python train.py --n_head=3 --norm_place="pre" --positions="rope" --rope_fraction=1.0 --attn_scale=0.125 --init="uniform" --init_std_o=0.0305 --init_std_down=0.0 --optimizer="muon_variant" --lr_head=0.00615 --warmup_steps=200 --final_lr_fraction=0.1 --steps=7911
Each number is 128 + 32 x the weight over the matrix's rms, rounded and kept within 0 to 255. Layers, rows and columns count from 0.

# layer 2 MLP up, 320x192, rms 0.24, rows 84-118, columns 0-63
[[152 122 161 119  88 122 156 128 159 135  70 124 142  76  43 149  98  17 123 139  59 162 139 119 102 152 124  88 132 146 136 132  81 155 149 123  95 113 112 119  81  62 122 110 149 127  70 142 165 103 111 113  94 132  63 151  74 121  90 127 176  81 158 100]
 [125  78  99 102 159 124 113 149 163 162  75 117 129 100 121 121 112  86 190 132 121 168 190 111 100 136 139  99  96 128 135 136 199 109 134 100  82 161 152 134 104 115 130 118 155 155 156  78 155 152  97 166 118  91 117 154 144 168 103 194 111 111 146 142]
 [138 145 188 191 127  42 145 136 135 127 110 141 124 134 118 189 111 142 126 153 115 114 103 149 138 110 128 158 129  88 138 164 157 158  80 168 154 135 157  87 180 140 110 131 112 127  71 154 118  95 109 111 140 108  89 120 150 135  97 127 112 147 161 106]
 [107  79  81 130 140  88 107 142 127 130 176  87  70 119 148 152 132 158 108 186 103 101 152  88 100 153 159 113 110  63 144 132 112 117 137 175 121 164 111 146 136 102 105 139 102 120 137  78 136 122 153  72 168 110 114 136 110 141 129 154 136 125 156 126]
 [129 159 156  75 134  98 114 122 161 112  87 100 135 120 108 144 134 113  64 168  93 146 114 135 101 113 184  99 117 200 125  63 128  92 143 119 149  81 179  98 140  94 144 165 124 110  65 114 130 117 115 123 129 120  29  94  72 108 153 117 141 124 152 115]
 [107  59 170 159  99  61 136 121 121 139 140  73 160 134 160 139 164 153 144 155 104 137 132 153 119 137  94 153 123 138 153 108 138 138 162 147 126 104 136  74 176  79 131 159 139 111 113 129  80 186 154 128 112 154 142 148 155 108 100  77 141 139 103 152]
 [124 120 144 178 117 105 105 121 194  82 150 149  70 128 130 114 123 114 184 132 128 171 128 137 100 109 157 204 110 127 115 101 119  87 110 145 126 121 124 139 104 122 115  86 156  98 151 147 138 139  77 137 146 142 127 116 118 131 145 186 112 125 145  96]
 [ 84 127 141 199 104 189  54 137  90 122 160 104 155 120 154 101 138 125  86 140 182 119 142 121 129 148 109 182 114  89 129 107 115 158 142 171 114 144 153 124 144 177 112 122 112 100 134  76  61 141 146  93 114 139 113 113 110 157 136 144 111 180 171 136]
 [ 91 170 114 156 107 166 171 110 174 124  98 156 200 131 169 122 138 136 103 132 133 146 129 150 120  88 140 128 138 168 136 111 126  69 136  98 151 113 107  89 131  72 101  97  94 109 142  99  83 100 127 160 104 140 131 142  86 103 129 104 157 158 110  80]
 [140 148 127 153  90  68 164 122 117 187  57 135 229  91  98 100 131  92 179 147 142 141 117 159 121 105 146 138 102 128 143 117 105  84 162 165 104 121 174 113 157  92  84  79 126 115  97 114 136 142  67 149 147 142 167 148 107 124 125  91 126 138 144 128]
 [121 169 112 194 108  97 103 145 127 147 180 127 147 106 147  97 132 107 121 103 172 142 165 174  99 150 166 133 130 167 102 104 133 175  91 181 153 162 134  96 126 132 120 114 124  97 169 121  98  81 122 111 159 114 157 127 126 138 102 108 208  95 138 112]
 [150 133 107 114 140 104 135 109 129 132 140  32 147 155 129 142 132  79 147 155 151 147 110 110 103 152 145 168 145 139  95 124 161 100 113 117 109 128 142 130  98 133 153 143 177 132 146  88  96  78 151 112 134 135 102 134 119 141 151 187 107 160  76 127]
 [ 91  76 160 117 184 180 131 204 116 166 103 140 170 167  96 134 160 161  65 140  59 153  45 191 124 139 164 139 149 154 202  87 124 108  66 176 113 128 136 134 138 150 117 161 179 153  98  81 160 177 138 120 163  86  81 135 188 155 140 153  88 107 113 105]
 [202 144 114  77 154 129 143 158 182 156 143 112 145 134 136 128 115 123  74  63 110 114 153 154 190 180 153 136 134 105 143 186 128 153  96 128 173  89  97  79  89 171 167 121 126 145 100 127 140 117 136 150 110 150  71 148 122 156 101 102 151 113  60 108]
 [146  94 140 149  96 131 159  96 105 182  29 161 124 175 105 128 117 209 133 148 171 210 119 136 135 143 137 135 123 141  60  99 150 141  90 117 118 156 118  89 125  60 120  60 100  99 159  88 108 132 137  92  79 114 132  83 112 100  97 128 158 138 151 152]
 [169 189 109 162 142 137 200 117 110 136 175 122 129 134 147 202  98 118 129 164 112 177 149 179 143 114 112 113 154 148 130 149  98 144 152 148 137 177  78 132 136 122 146 116 108 212 109 147 115  85 143 120  64 157 129 115  97 158 163  99 106 129 118 100]
 [128 101 145 100 158  99 150 126 146 116 162 148 111 132  94 105 120  65 126 117  85 151 105 160  99 126 150 156 122 140 121 163 156 135 146 120 109 117 100 166 183 171 137 178 169 161 113  79 114 109  89 147 126 101  89 108  58 147  63 142  82 151 160  48]
 [121 129 119 129 128 147 108 131 173 125 147  80 117 153 113 106 117 176 168 123 108 206 110 147  96 107 166 130 101 101  86 148 135  92 142 151 152 131 112 138 124 106  82  86 124 140 101 172 123  95 143 131 108 118 156 101  77 123 147 112 206 130 160  93]
 [148 151  36 158 153 175 125  85 133 109 113  97 105 113  72 109 135 160 111 113 147 163 166 178 175 115 135 106 125 155 114 131 169  94 135  68 135 103 107 156 103 110 125 138 141 139  63 171 186 171 125 143  92 104 124  88 123  99  50 145 137 143 119 169]
 [156 133 129 230 108 132 132 123 117  83 109  80 179 176 105  95 137 116 120 157 160 143 114  93 125 149 103 131 137 145 166  89 112 136 133 153 184 110 132 182 130  82  63  82 130 143  81 133  77  67 158 171 167 131 148 103 115 188 134 112 124 138 100 139]
 [156 101  93 115  97  93 114 104 133 151  95 135 182 150 137 163 139 140 151 120 121 205 163 121 179 141 127 161  95 166 121 139  36 114 177 123  84 109 137 143 133 135 165 136 213  99 210 164 121 115 163 133  97 137 134 205 147 126 116 114 112 180 100 179]
 [188 122 140 113 117 193 168  90 126 118 139 135 183 140 147 158 161  77 135 144 169 146 140 151  88 112 157 139 111 105 102 109 194 165 142  91 163 197  76  93 182 100 125  87 146 101  97 123 168  85  87 101 125 111  88 117 127 136 140 183 164 144 128 142]
 [140 124 120 101 137  92 133  83 131 148  95 142 148 100 168 141 155 109 135  92 150  73 144 171  73  72 137 147 100 129 116 177 134 140 148  83 132 128 102 121  65 151  79 102 131 141  95 123  90  99 155 159 116  90  98 133  94 125 121 113 120 161 173  73]
 [194  94  95 131 110 177 121 157 149 153 117 148 182  95 151 130  99 150  79 144 156  94  93 151 235  41 146 118 117 169 113 105 150 196 198 102  88 114  57 117 108 135 144  90  64 144 133 146 104 138 166 195 139  86 103 136 115 119 140 109 255  56 150 104]
 [ 85 121  66 158 132  96 118 138 107 110 157  95 150 133 118 193 178 113 111 204 124  60 135  79  81  84 137 147 114  77  76 113  66 108 175  75 130 133  83  94 130 148 129 149 160 155 102 127 120 135 134  97 140 115  92 177 160 132 127 144  90 112 120 140]
 [140 162 136 137 144 126  78 142 120 127 142 123 163 145 116 135 158 141 104 156 133 160 116 143 137 150 155  91  84 182  86 126 151 191 161  55 130 135 191 120 194 119  54 184 119 170  96 140 108 143 150 167 192 113 173 146 149 186 116 116 194 202 171  48]
 [112 128 113 122 198 183 107 126  76 128 147 129 109 123 115 100 164 109 100 196 139 101  86 146 110 191 126  80  85 111 145 126  98  88 137  84 172 135 160  68 102 158  88 172 148 151 107 172 170 133 142 166 165 103 111 174 137 157  22 110 160  95 185 146]
 [101 139 197 148 122  72  71  87  86 113 115  96  62 184 146  61 123 129 127 152  87 134  73  67  91 155 173 171 153 176 101 167  68 108 107 118  70 143 124 103 167 105 165 101  93 113 227 137 165 131  92 117  92 133  74 138  89 104 115 113 192  91  72 146]
 [146  65  96 140 129 136 102 120 134  48  85 105  80 104 142 106  89 127 122 163 126 114 171 144 136 161 154 181 105 148 115 174 107  67 103 148 106 144 131  76 131 145  84 106 199  73 125 104 149 100 162 153 115 145 105 172 118 139 129 107  69 149 106 156]
 [171  55 153 147 165 170 114 139 140 143 135 163 155  97 115  96 180 162 119 103  64  82 124 134 159 148 164 134 101 217 111  89 188  98 100 163 156 173 120 128 149 121  59 131 105 123 134 172  66  85 119 137 124 132  98 113  77 157  89 122 204 126 174 189]
 [114 128 106  95 110 172 188 129 141 112  66 110 111 158 107 130  96 117 121 121  99 149 147 102 164 103 132 185 158  86 118 103 153 157  88 148 123 111 131 133 120 139 175 156 140  95 128 125 192 149 123  69  87 154 157  94 141 145  84 157 151 156  93 129]
 [ 78 148 153 140 157 130 120 132 120 156  75 118 120  95 157 153 132 171 105 129 106 129 146 133  88  82 130 156 123 149  88 141 145 122 149 138 110 110 189  97 149 115  95 145 123 135 139 113  87  82 126 140 173 142  90  97 163 113 114 114 144 139 166  81]
 [ 93 136 164  99 157  93  96  88 125 139  89  66 125 122 127 119 145 121 121 206 139 154 139 131 121 172 108 119 132  67 103 140 184 185  95 138 106 208 141 202 147 185 149 105 151 217 155 103 128 124 166 122 124 117 132 107  99 196 125 139 125 139 114 112]
 [ 82  86  97 145 102 158 166 190 174 131 123  81 107  38 128 137  60 163 127 102 155 134 132 103 187 194 149 149 121 105 192  84  92  82 145 113  77 142 103 123  43 109  62 114 143 104 120 123 144 115 154 127 183  90 138  57  97 169  46 145 170  85  88  80]
 [124 118 102 155 114 115 165 153  91 168  75 111 130 119 112 185 116 124 138 187 139 158 121 182 163 101 158 144 134 148 151 114 106 113 146 175 142 130 140  76  91 145 124  56 162 154  88 132 134  96  80 107  89 140 196 112 118 158 109 141 172 154 107 121]]
# layer 2 MLP down (transposed), 320x192, rms 0.141, rows 84-118, columns 0-63
[[133  88 109 182 140 198 151 101  96 164 154 113 127 101 144 165  65 135 108  43 115 152 146 165 166 116 113 138 136  93 119 143 137  81 103  65 114 164 129 111  63 179 112  84 169 132 138  82  85 144 118 149 106 141 131 168 145  86 111 151  89 137  82 155]
 [173 155  63 107 184 160 121 117 125 125  36  95 152 125 114 112 182 166 190  66 119 183 128 128 149  99 144 173  78 105 141 125  84  90 113 185 127 154 140 123 128 102 126 121 188 136 132 147  71  95 120 131 145 165 125 112 149 105 116 131  72 136 116 171]
 [139 117 133 131 150 142 153 120 130 119  79 131 161 131 113  94 115  84  97 139  82 133  89 125 104 150 164 148  99 150 164 129 147 151 161  98 136 110 123 175 115 115 159 109 121 155 147 134 147 133  84 118 113  82 127  87 142  99  98 134 141 156  83 183]
 [135 163 117 127 151  68 106 153  93 158 172 110 113  95 148 144  94 157  97 118 162  89 101  66 165 128 171 173 129 135 135 108 137  64 157  90 134 113 212 118 138 132  99 104 105 117  88 165 105  85  76  82  87 102 165  92 119 136 119 192 192 113 131  86]
 [152 186 116 166 129  99 150 124 100 143  83 118 208 152  59 149 138 151 130 102 180 144 129 195  91  91 105 130 150 151 135  80 109 142 131  93 142 154 106 156  62 112 138  86 139 124  90 146  86 167  94 125 123 128 151 110  74  88  95  86 156  82  71 146]
 [ 56 140 162 168 139 140 153 180 133 130 116 126 118  58  99 137 157 135  49 113 199 114  89 166 100  68 121 159 107 153  98 145 132  92 118 111 183 177 182 146 153 160 145 147 126 129 115 161 120 119  96 127 113 133 103 151 138 113  98 159 122  82 107 109]
 [175 140 160 157 174  94 113 120 173 146 136  84 141 124 137 122 117  58 139  47 146 153 135 176 113 100 168 166 111  41  87 132  96 134 110 101  87 109 115 123 104 113 158 101 133 186 113 152 123  90 107  41 103  88 175 122 170 126 103 171  85 118 133 156]
 [129  94 135 103 167 129 175 139  52 141 101  98 141 108 157 111 115 129 151 108 192 120 178 128 121 163 136 170 106 162 192 156 113 179  89 114 182  92 120 137 159  95 132 145 144 100 126 124 108 147 126 103  57  68 127 192 131  77 125 170 166  88 159 113]
 [131 100 110 201 137 142 134 154  71 151 109 144 149  93  99  95 151 178 150 145 159 122 156 153 135 120 155 150 138 167 159 106 174 138 187 141 121 151 153 102  86 154 171 122 174 114 122  40 128 150 143 139 115 124 170  96 158 117 131  48  99 134 100 130]
 [161 181 137 106 184 105 130 114 124  90 167 114 129 139 152  86  70 112 147 137  90 168 130  65 104 106 144 152 101 146 160  74  88 149 102  92 117  86  99 118 143 124 138  67 107 141 165 141 138 166 144 114 108 131 136 142 178 193  91 151 116 120 120 150]
 [206 140 128 111 137  70 194  77  95 121  92  93 164 109  81 115 191  98 129 123 143  78 129 140 118 106 174 155  99 206  78 149 125  70 122 124 150 177 128 141 169  93  88 154 135 110 142 148 128  94 168  90 144 150  82 124 158 167 145 113 164 117 100 166]
 [ 86 105  99 108 116 106  84 148  53  72 160 171 151 169  87 137  99  89 151 136 123 146  65 100  87 122 117 117 127 122 135 138 113 153 183 140 151 118 141 134 165  99 123 197 108 168  55  77  80 128  81 141 112 124 172  67 105 152  91 131  98 157 132 145]
 [ 95 189 197 119 106 106 113 114 129 141 113 144 163 125  82 145  93 150 133 115 124 140 151 100 111 161 112 127 105  83 134  90 150 189  71 123 145 168 159 192 145 104 178 184 161  75 143 194 136  58 157 121  91 141 125 147 113 124 100 109  86 156 109 170]
 [ 72 134 114 134 191 100 139 160 130 150 134 117 173 120  97 179 100 128  68 136 119 106 144 114  95 170  90 100 129 121 134 170  52  90  95 153 151 145 116 140  96 166  69 123 129  62 117 118  72 104 136 185  85 146 103 133 135 130 128  94 102 115  61 143]
 [142 132 126 126 111 147 127 146 106 169  93  88 101 171 105 135 181  43 128 125 187 171 161 115  70 113 182 140 163 165 112 124 147 101 112 109 116  93 158 186 128 100 146  58 147  90 115  87  55 116 105 104  93 159 170 108  82 148 143  97 131 138  89 113]
 [117  57 178 124 146 126 131  99 113 118 135 177 126 156 116 143 131 117 126  99 144 160 114 167 107 145 176 127 126 136 120  76 109 121 157 170 150 142  32 126 126 110  95 103  97 112  93 144 155 119 115  90 114 122 138 155 118 131  95 122 108  91  84 134]
 [169 161 133  92  95  61  76 110 111  90 138 122 170 157 177 168 134 165 153  69 145 176 118 106 101 145 138 165 120 128 170 128 127 155 144 137 149 169 134 109 121 104 139  99 128  88 112 129 152 157 149 158 130 105 164 150  77 139 201  96 137 126  99 150]
 [136 134 113 146 120 149 164 127 125 151  94  90  75 114 137 120  38 175 125 107 100 142 142  84 103 132 105 101  82  85 144 107 117 154  89 123 105 118 145 213 141 115 131 112  99 151 138 159 199 125 168 169 115 158 115 156 143  85 154 105 105  97 171 123]
 [ 89 150 152 108 129 121 159  67 150 135 145 122 111 109 131 143 167 103  69 125 152 162 124 137 161 120 120 101 168 143 157 159 171  96 169 145 161 174  61 107 106 144 127 109 171 156 145 122 118 156 115 165 139 158 167 110  90  23  99  85 112 168 183  92]
 [ 98 141 126 128  86 138 111 149 130 127 116 187 108 155  99 146 113  99 116 139 135 126 107 160 108 193 138  96 111  74 119  98 127 128 132  90 133 162 151 100 136  55  88 181 123 127 110 119 158 165 130 181 138 112 206  85 114 162 135 192 117 137 160  94]
 [ 96  48  74  92 140 140 150 137 127  79 141 116  75 120  95 120 163 106 147 109  82 101 155  83 131 104 182 151 111 127 116 124 162 103 134 119 174 124  87 162 135 178 101 114 142 116  96 111 118 176 139 149 102 179 107 130 113 159 166 156 128 193 115  71]
 [164 130 140 114 143 136 145 144 136 137 141 123 175 231  88  93 150 135 112 124 168 153 206 140 156  38 171 151 125  80  94 136 106 174 114 140 128 106 137 135 141 138  84  98 107 113 118 178 109  99 152  94 130 121 138  93 116 147 119 103 112 184 107 133]
 [193  54 155 158 118 118 128 123 103 116 136 116 111 145  99 109 143 101 118 134  85 148  92  99 141 153 111 106 124 125 103  92 114 120 126 154 112 125 163 149 123 113 163 172 173 149 143  98 181 140 173 124 115 112 133 106  88  89 178 132 151 116  88 201]
 [150 102 128 172 145 167 199 148 143 146 172 116 107 174 114 170 140 155 108 157 235 176 140  97 139 123 128 109  63 154 103 160  65 169 132 143 164 153 129 179 173 145 165 183  86 128 129 122  87 111 134  96 125  79 196 156 140 111 116 135 155  41 127 143]
 [115 162 158 146 149 139 113  90 114 150 143 141 164 134 105 134 147 129 147 180  94  90 113 147 132  99  88  92  80 142 117 158 132 119  42 149 150  78 123 149 173  89 120 125 119  88 174 139 157 147 104 129 153 104 134 132  98  92 147 156 134 132  95  76]
 [121 186 132 154 139 130 185 105 143 167 138 102 159 146  70 154 128 160 147 130 126 153  96 125 138 115 154 147 164 151  84 124 193 149 169 105 117 116 179 247  93 127 122 127 132 157  65  85 132 143 129  79 197 128 124 123 150  57 122 140 127 119 158  54]
 [141 169 156 111  83  78 138 105 132 127 121 146  86 130 144 140  51 140 142  85 109 128 131 153 126 153 155 152 147 141 132 104 138 175 163 166  82 117  98 172  70  97 145  86 154 148 147 102 120 121 125  87  82 147 129 110 106 115 195 112 116 190 122 134]
 [ 97 126 116 148 128  96  73  96 134  67 118 115  59 140 131  90 143 159 139 102 129 188  43 111 128 140 219 202 153 173 128  96  54 180 134 123 137  81 120 137 107 172 156  85 135 183 203  92 164 121  89 149 168 189  59 103 104 132 160 138 133 108 125 117]
 [110 120  63 137 134 119 152 115 106 162 116 125 150  96 129  70 162 146 111 110 128 141 185 117 135 225 145 128 153 129 163 121 122 139 138 101 174 164 130 138 158 101 183 165 126  99 102 160 112 117  86 120  95 136 142 175 117  51  93 207 168  80 122 122]
 [180 109 156 146 147  79 129 125 144 128 117  88 168  97 163 128 141 103 131 127  83  74 157  83 166  53 161 116 144 182 137 153 114 104  90 189 120  96 184 119  91 138 141  89 134  83 158 116 145 104  81 134 102 136 155 101 113 138  92 139 119  56 100 156]
 [142 106 147 139 174 129 134 103 167 157 108  89 133 114 139 134 185 156 139  81 136 170 104 166 139  61  92  95 161 127 110 108 130 118 130 137 137 155 159 156 110 170 147 123  81  97  59 135 137 160  87 122 122 145 125 135 145 164 133 134 117 102 108 142]
 [120 168 131 114 104  94 123 146 194  93 151 123 172 142 112 149 141 114 108 156 118  99 123 114 128 166 126 103 132  73 190 111  80 141 120 148 166 140 108 136 164 136 130 118 103 146  91 138 183 108 149 124 130 138 132 163 133 139 148 110 110 135 107 146]
 [125 141 117  99  41 117  98 146 185 102 166 116 146 151 132 146  70 167 109 190 175 114 139  54 132 103 127 109 159  63 131 146 134 122 130 135  58 156 146 157 149  96 160  99 134 175 158 122 104 151 152 126 145  96  95 126 167 170 122  85 134 169 141 151]
 [ 40 134 141 156  80 117 122 174 112 141  99 126 184 125 140 132 156  36  80 153 128 106 115 144 147 160 158 133 138 201 152 114 168 144 152 126  90 103  81 122 118 127 106 134 173 145 149 127 129 104 158 114 102  88 133 200  96 125  70  84 147  78 114 134]
 [ 90 147 160 154 176 109 138  99 183 155 117 141 111  93 122 177 111 188  90 148 170  71 169 156 136  90 146 154 146 138  97 134 145  87 140 191 145 118 142 115 165 142 137 146 131 113  87 122 121 153  55 102 151 157 184 197 144 158 132  67 205 134  96 105]]
# layer 2 MLP gate, 320x192, rms 0.231, rows 85-119, columns 0-63
[[122  73 201 134  88 136 143 181 196 155 149 136 129 165 168 121  80  75 137 165 126 160 153  99 119 192  87  70 108 165 113 136 191 105 123  85 146 141 101 121 109 143 180 191 118 147 118  81 163 139 103 142 122 109  61 219 115 155 169 145 148  60 109 121]
 [143 171 126 159 108  95 148 165 107 158 138 138 121 123 133 184  89 170  85 135 141 136 115 152 133 121 138 135  85  89 109 148 127 154 102 150 181 119 128  91 132 155 106 142  96 100 105 151 157 119 141 108 136 129 104 138 142 120 123 119  87 153 125 122]
 [ 94  74 131  64  96 182  95  94 160 126 115 120 161 121 168 156 152 143 185 141  99 158 165 138  68 156 103  25 112 112 126 158 119 164 132 155 101 187  43 116 160 156 102 155 134 128 134  71  87  92 153  96 150 130  96  84 145 101  95 110  79 143 137 124]
 [ 99 132 132 151 114  99 144 124 102  69 161 211 124 165 138 188  95 132 141 141 181 121 136 121 162 136  97 167  94 157 185 105 143  97 123  85  92 141 111 142 133 140 152 136  40 132  94 112 160 113 147  98  46 170 152  80 128 177 127 112 170 129 155  80]
 [ 57 132 153 190 150  79  93 114 172 131  99 113 113  58  66  90 101 128 109 124 119 116 147 114 136  79 126 128 128 147 122  49 122 112  82 115 133 180 184  99 167  95 185 208 133 162  98 133 114 161  97 183 118 139 114 136 131 127  83  58  73 133 172 145]
 [119  89  63 123 109 172  89 223 101  55  97 157 179 153  93 101  99 125 144 129 121 189 107 152 160 107 118 127 134 121  93 133 104 133 106 116 161 161 120 191 146  72 153 122  87 107 172 134 105 143  93 141 139 159  97  64 168 129 124 162 198 156 192 110]
 [122 133 151 191  97 155 124 111 104 155 173 117  63 125 135 129  95 160  72 114 154 101 161  99 155 125 101 137  52  90 144 124 113 158 150  64 127 152 115 161 138 142 143 162 135 100 123 148 182 151 115  79 135 140 148  74 127 140 135  75 138 115  81 134]
 [ 93 140 140 131 121 164 111 167 176 123 134 133 117 180 134 144 157  94 146 134 122  65 142  99 157 159 155 152 123 151 134 129 136 151 167 115 131 140 124 189 150 218 161 131 131 118 169 132 127 152 162 151 167 141  93  98 171 133 119 132 154  80 115 141]
 [110  93 105 133 161  92 127 131 197 150  85 171 217 145 195  79 163 142 146 139 121 108 118 130  72 136  94 136 120 145 131  67 136 172 176 114 141 104 163 114 101 139 139 103 125 118 135 127 148 163  92  99 150 139 148 131 165 126 130 121 149 135 153 125]
 [175 120 118 128 112  96 153  86 108  46 196 107 142  68  82  56 171  95  93 126 139 151 165 148  89 155 191 112 112 190  94  82 180 103 113 213 120 168 121 159 148 115 125 156 180 127 113 127 141  78 123 115 141 146 115 104 172 152 127 142 141 132 136 162]
 [152 163 146 120 131 129 115  57 152 116 113 106 184 166 117 136 111 142 116 181 134 116 125 133 108 125 106 164 166  93 116  95 185  73 132 111 123 137 103 127 109 128 135 164 143 140 177 117  88  76 163 132 135 143 157 134 183 123 112 162 154 125 105 131]
 [ 92 154 109  91  85  98 149 212 136 188 109 118 103 152 108 171 154 143  87 157 137 126  61 144 142 117 104  66 145  99 114 150  80 149  35 176 163  97 112 118 152 139  81 114 164 214 124 118 125 136  93 156 123  90 163 186  97 177  96 104 120 140 117 152]
 [104 124  63 130 120 154 160 102 158 203 142 134 155 119 136 149 150 148 112 120  95 119 143 161  99 203  97 100  99  87 160 178  90  93 103 162 129  35 122 104 213 153  65 127 107 134 120 197  86 116 137 113 133 136 110 155 112 118  92 118 100 121 161  85]
 [112 145 107 130 140  82 149 158 116 120 158 126 103 173 111 107 116 116 134 187 162 160 102 136 127 109  76 151  86 118  88 165 103 147 124 112 109 143 132  65 111 142  66 104 127 141 118 141 155 177 132 116 111 143 167 146 166 150 135 124  91 154  94 142]
 [147  85 165 121 147 138 114 142  94 138 114 182 153  81 120 125 149 150 155 129 128 153 127 163 108 129 166 101 132 127 106  48  93 158 136 125 108 137  70 159 172  95 100  63 104 150 144 199 183 131 157 159 151 109 130 104 115  83 136 102 120 111  82 117]
 [114  93 134 109 176 153 120 108 109  99 137 120 125 131 174 155 120 149  91 162  59 104 155 141 142 135  87 128 134  97 145 175 118 152 115 163 137 113 173 151 149 147  98 139 163 136 194 118  70 132 120 124  51 164 183 122 148 177 132 134  84 192 109 124]
 [165 113 191 135 165  75 162 121 102 149 138 142 171 107 167 162 150 134  90 127 137  79 170 129 146 146 105 122 133  62 188 134  93 151 120 122 131  97 102 122 160 116 131 147 131 125 160  85 157 180 137 181 148 149 108 139 157 130 119 111  81 134 107  96]
 [133 135 146 147 125  93 198 152 200 164 111  98 133 144 192 123 161 128 114 145  86 129 113 123 142 102 106 109  92 102  96 103 135 123  62 200 107  96 141 142 112 111 158  80 119 136 118 155 115 119 129 172 160 167 157 103 116  84 159 118 144  99 177 130]
 [158 139 139 167 109  99 149  75 133 144 112  46 138 165 121 101 112 117 126 164 158 119 143 116  72 103 130 153 182 148 169 138  98 101 122 131 163 121 132 164 111 113  80  79 143  99 103 134 105  50 135  94 139 125 109 129  86  99 166 112 131  94  80 129]
 [ 97 114 125 177 174 134 140 115 121 165 154 116  13 168  91 101 152 120 138 137  70  77  39  66  80 112 171 119 162 138 103 124 175 149 150 151 166 152  92 102 113 176 135 163 161 102 183 129 171 168 122 117  99 150 103  75  64 101 141  52 136 122  69 134]
 [207 120 142 133 114  95  94 158 127 111 128  98 118 123 179 136 122 189 131 134 112  89 120 155 150 141  96 104 118 115 142 123 104 153  99  75 111 181 135 129 182  58 170 134 141 146 201 153 114 167 116 140 104 109 159  67 128 146 195 127  99 165 153 159]
 [133  99 136 167 124 109 170 161 104 138 126 143  50 151 115 114 116 145 125 116 103 161 103 106 174 144 137 118 140 104 128  99 112 108 156 121 126  62 164 176 186  91 146 155 135 124 142  61 188 117 117 149 133 162 156 138 150  93 144 127 117  89 137 143]
 [132  85 113 160 186 172 135 146  82 126 170  91  73 146 186 107 186 140 167 171 160 135 111 130 101 157 175  88  99  75 135 149 122 119 129 145 164 195 105  59 160 147 135 100  95 112 159 139  97  88  95  74 155  98 152 126 146 136 109 140 150 146 132 125]
 [112 117 156 120 123  82 112 202 130 130 121 179  37  63 160 102 164  95 143  92 150 135 161 121 121 151 157 102 116 155 162  92 147 130 136 140 112 151 141  90 136 138 120 115  91 159 111 125  94  74 124 149 116 146  72 116  98 109  84 120 124 141 180 129]
 [145 181 163 177 116  76  80 151 130 139 149  66 121 124 136  80  98 155  91 155 129 142 112 107 123 162  79  99  72 179 158 116 114 155 127 106 121 151 155 108 156 110 158 138 107 143 127 156  83 152 165 204  70 114 172  92  82 181 149 124 147 163 148 133]
 [132 177  94 115 146 170  82  74 141  99 167 155  72 162 120 118 141  83 108 140 137 145 105 151  83 134 157 105 206  97 138 117 122  91 120  95 123 136 143  94 123 168 115 148 164 124 148 152 145 165 113 166 180 144  93 184 184 150 128 115 158 104 152 156]
 [158 165 110  91 163  96 147  89 147 132 125  59 154 102  84 123  81 143 145 157  76 145 176 160 189 103 105 108 116 151  96 127  48 116 105 100 120 150 106  82 143  93 111 119 151 174 143 127 126 113 134 103 101 149  97  96 149 140  86  56 141 158 103 109]
 [144 152 111 108 137 102 120 186 153 127  99 120 103 133  97 160 115  98 133 164 128 124 195 186 114 109 164 130 123 108  71 136 128 148 165 130 184  88  97  72 142 107 163  91 153 149 104 127 175 129 184 116 134 132 115 160 150 106 109 155 107 136 120 101]
 [187 223 145  83 131 153 110  74 133  78  89  87 101 105 114 156 172 134  97 108 106 155 135 129 144 141 103  70 155 144  75 111 164 177  96  73 152 125 104  93 144 115 157 121 130 147  98 142 118 128 151 155 177 166 122 102 135 136  27 116 186 129 166 145]
 [115 170 150 154 115 127  61 153 131 176 142 143 163 119 149 153 205 161 107 113 112 155  94 146  92 177 121  94  46 151 139  84 110  87 164  88  99 161 148 124 184 143 104 149 124 140 125 145 118 166 130 100 165 104 132 134 153 129 135 153 131 126 133 123]
 [165  94 102 104 146 112 131  95 149 133 160 141 108 125 160 153 141 123  93 177  49  61 114 149 169 194 150 116 138  68 169 156  97 170 112 125 110  98 103 151  77 188 158 128 160 147 130 153 165 154 128 142  73  59 124 129 122 183 115 108 117  97 121 200]
 [142  85 193 179 113 134  38 140 104  97 129 103  93 173 151 165  78 202 127 148 108 197  69 134 128 156 103 132 152 125 106 160 123 158 132 193 127 150 163 120 122  80 158 178  88 201 150 136  90 119 159 105  81 135 143 115 135 138 130 123 168  92 124 161]
 [212 194 150 101 147 121 122  98 133 149 173 134 164 137 127  71 142 135 147 135  86 103 166 136 151  96 152 113 118 130 136 159 181 194 158 110 119  82 123 143 134 114 143 105 149 121 164 183 137  91 166 192 113 116 194 121 117 101 135 113 156  91 126 112]
 [119 163 144 162 148  86  75 106 145 109 147 127 102 109 151 110 135 141 139 100 137 127 146 132 114 121  85 178  81 127 102 120 125 138 126 146 126 144  73  95 143 124 150 144 139 152 120  80 104 183 124 148 116 147 114  65 132 171 139 116 128 107  87 177]
 [108 123 104 149 117 130 103 150 124  82 196 174 140 123  90 144 130  61  90 203 114 144 123  93 111 111 115 145  84 154 131 167 178 124 100  83 168 139  63 130 137  79 117 102  74 179 159 112 162 138 206 160 136 145  58 161 107 123  88 158 185 147 106 109]]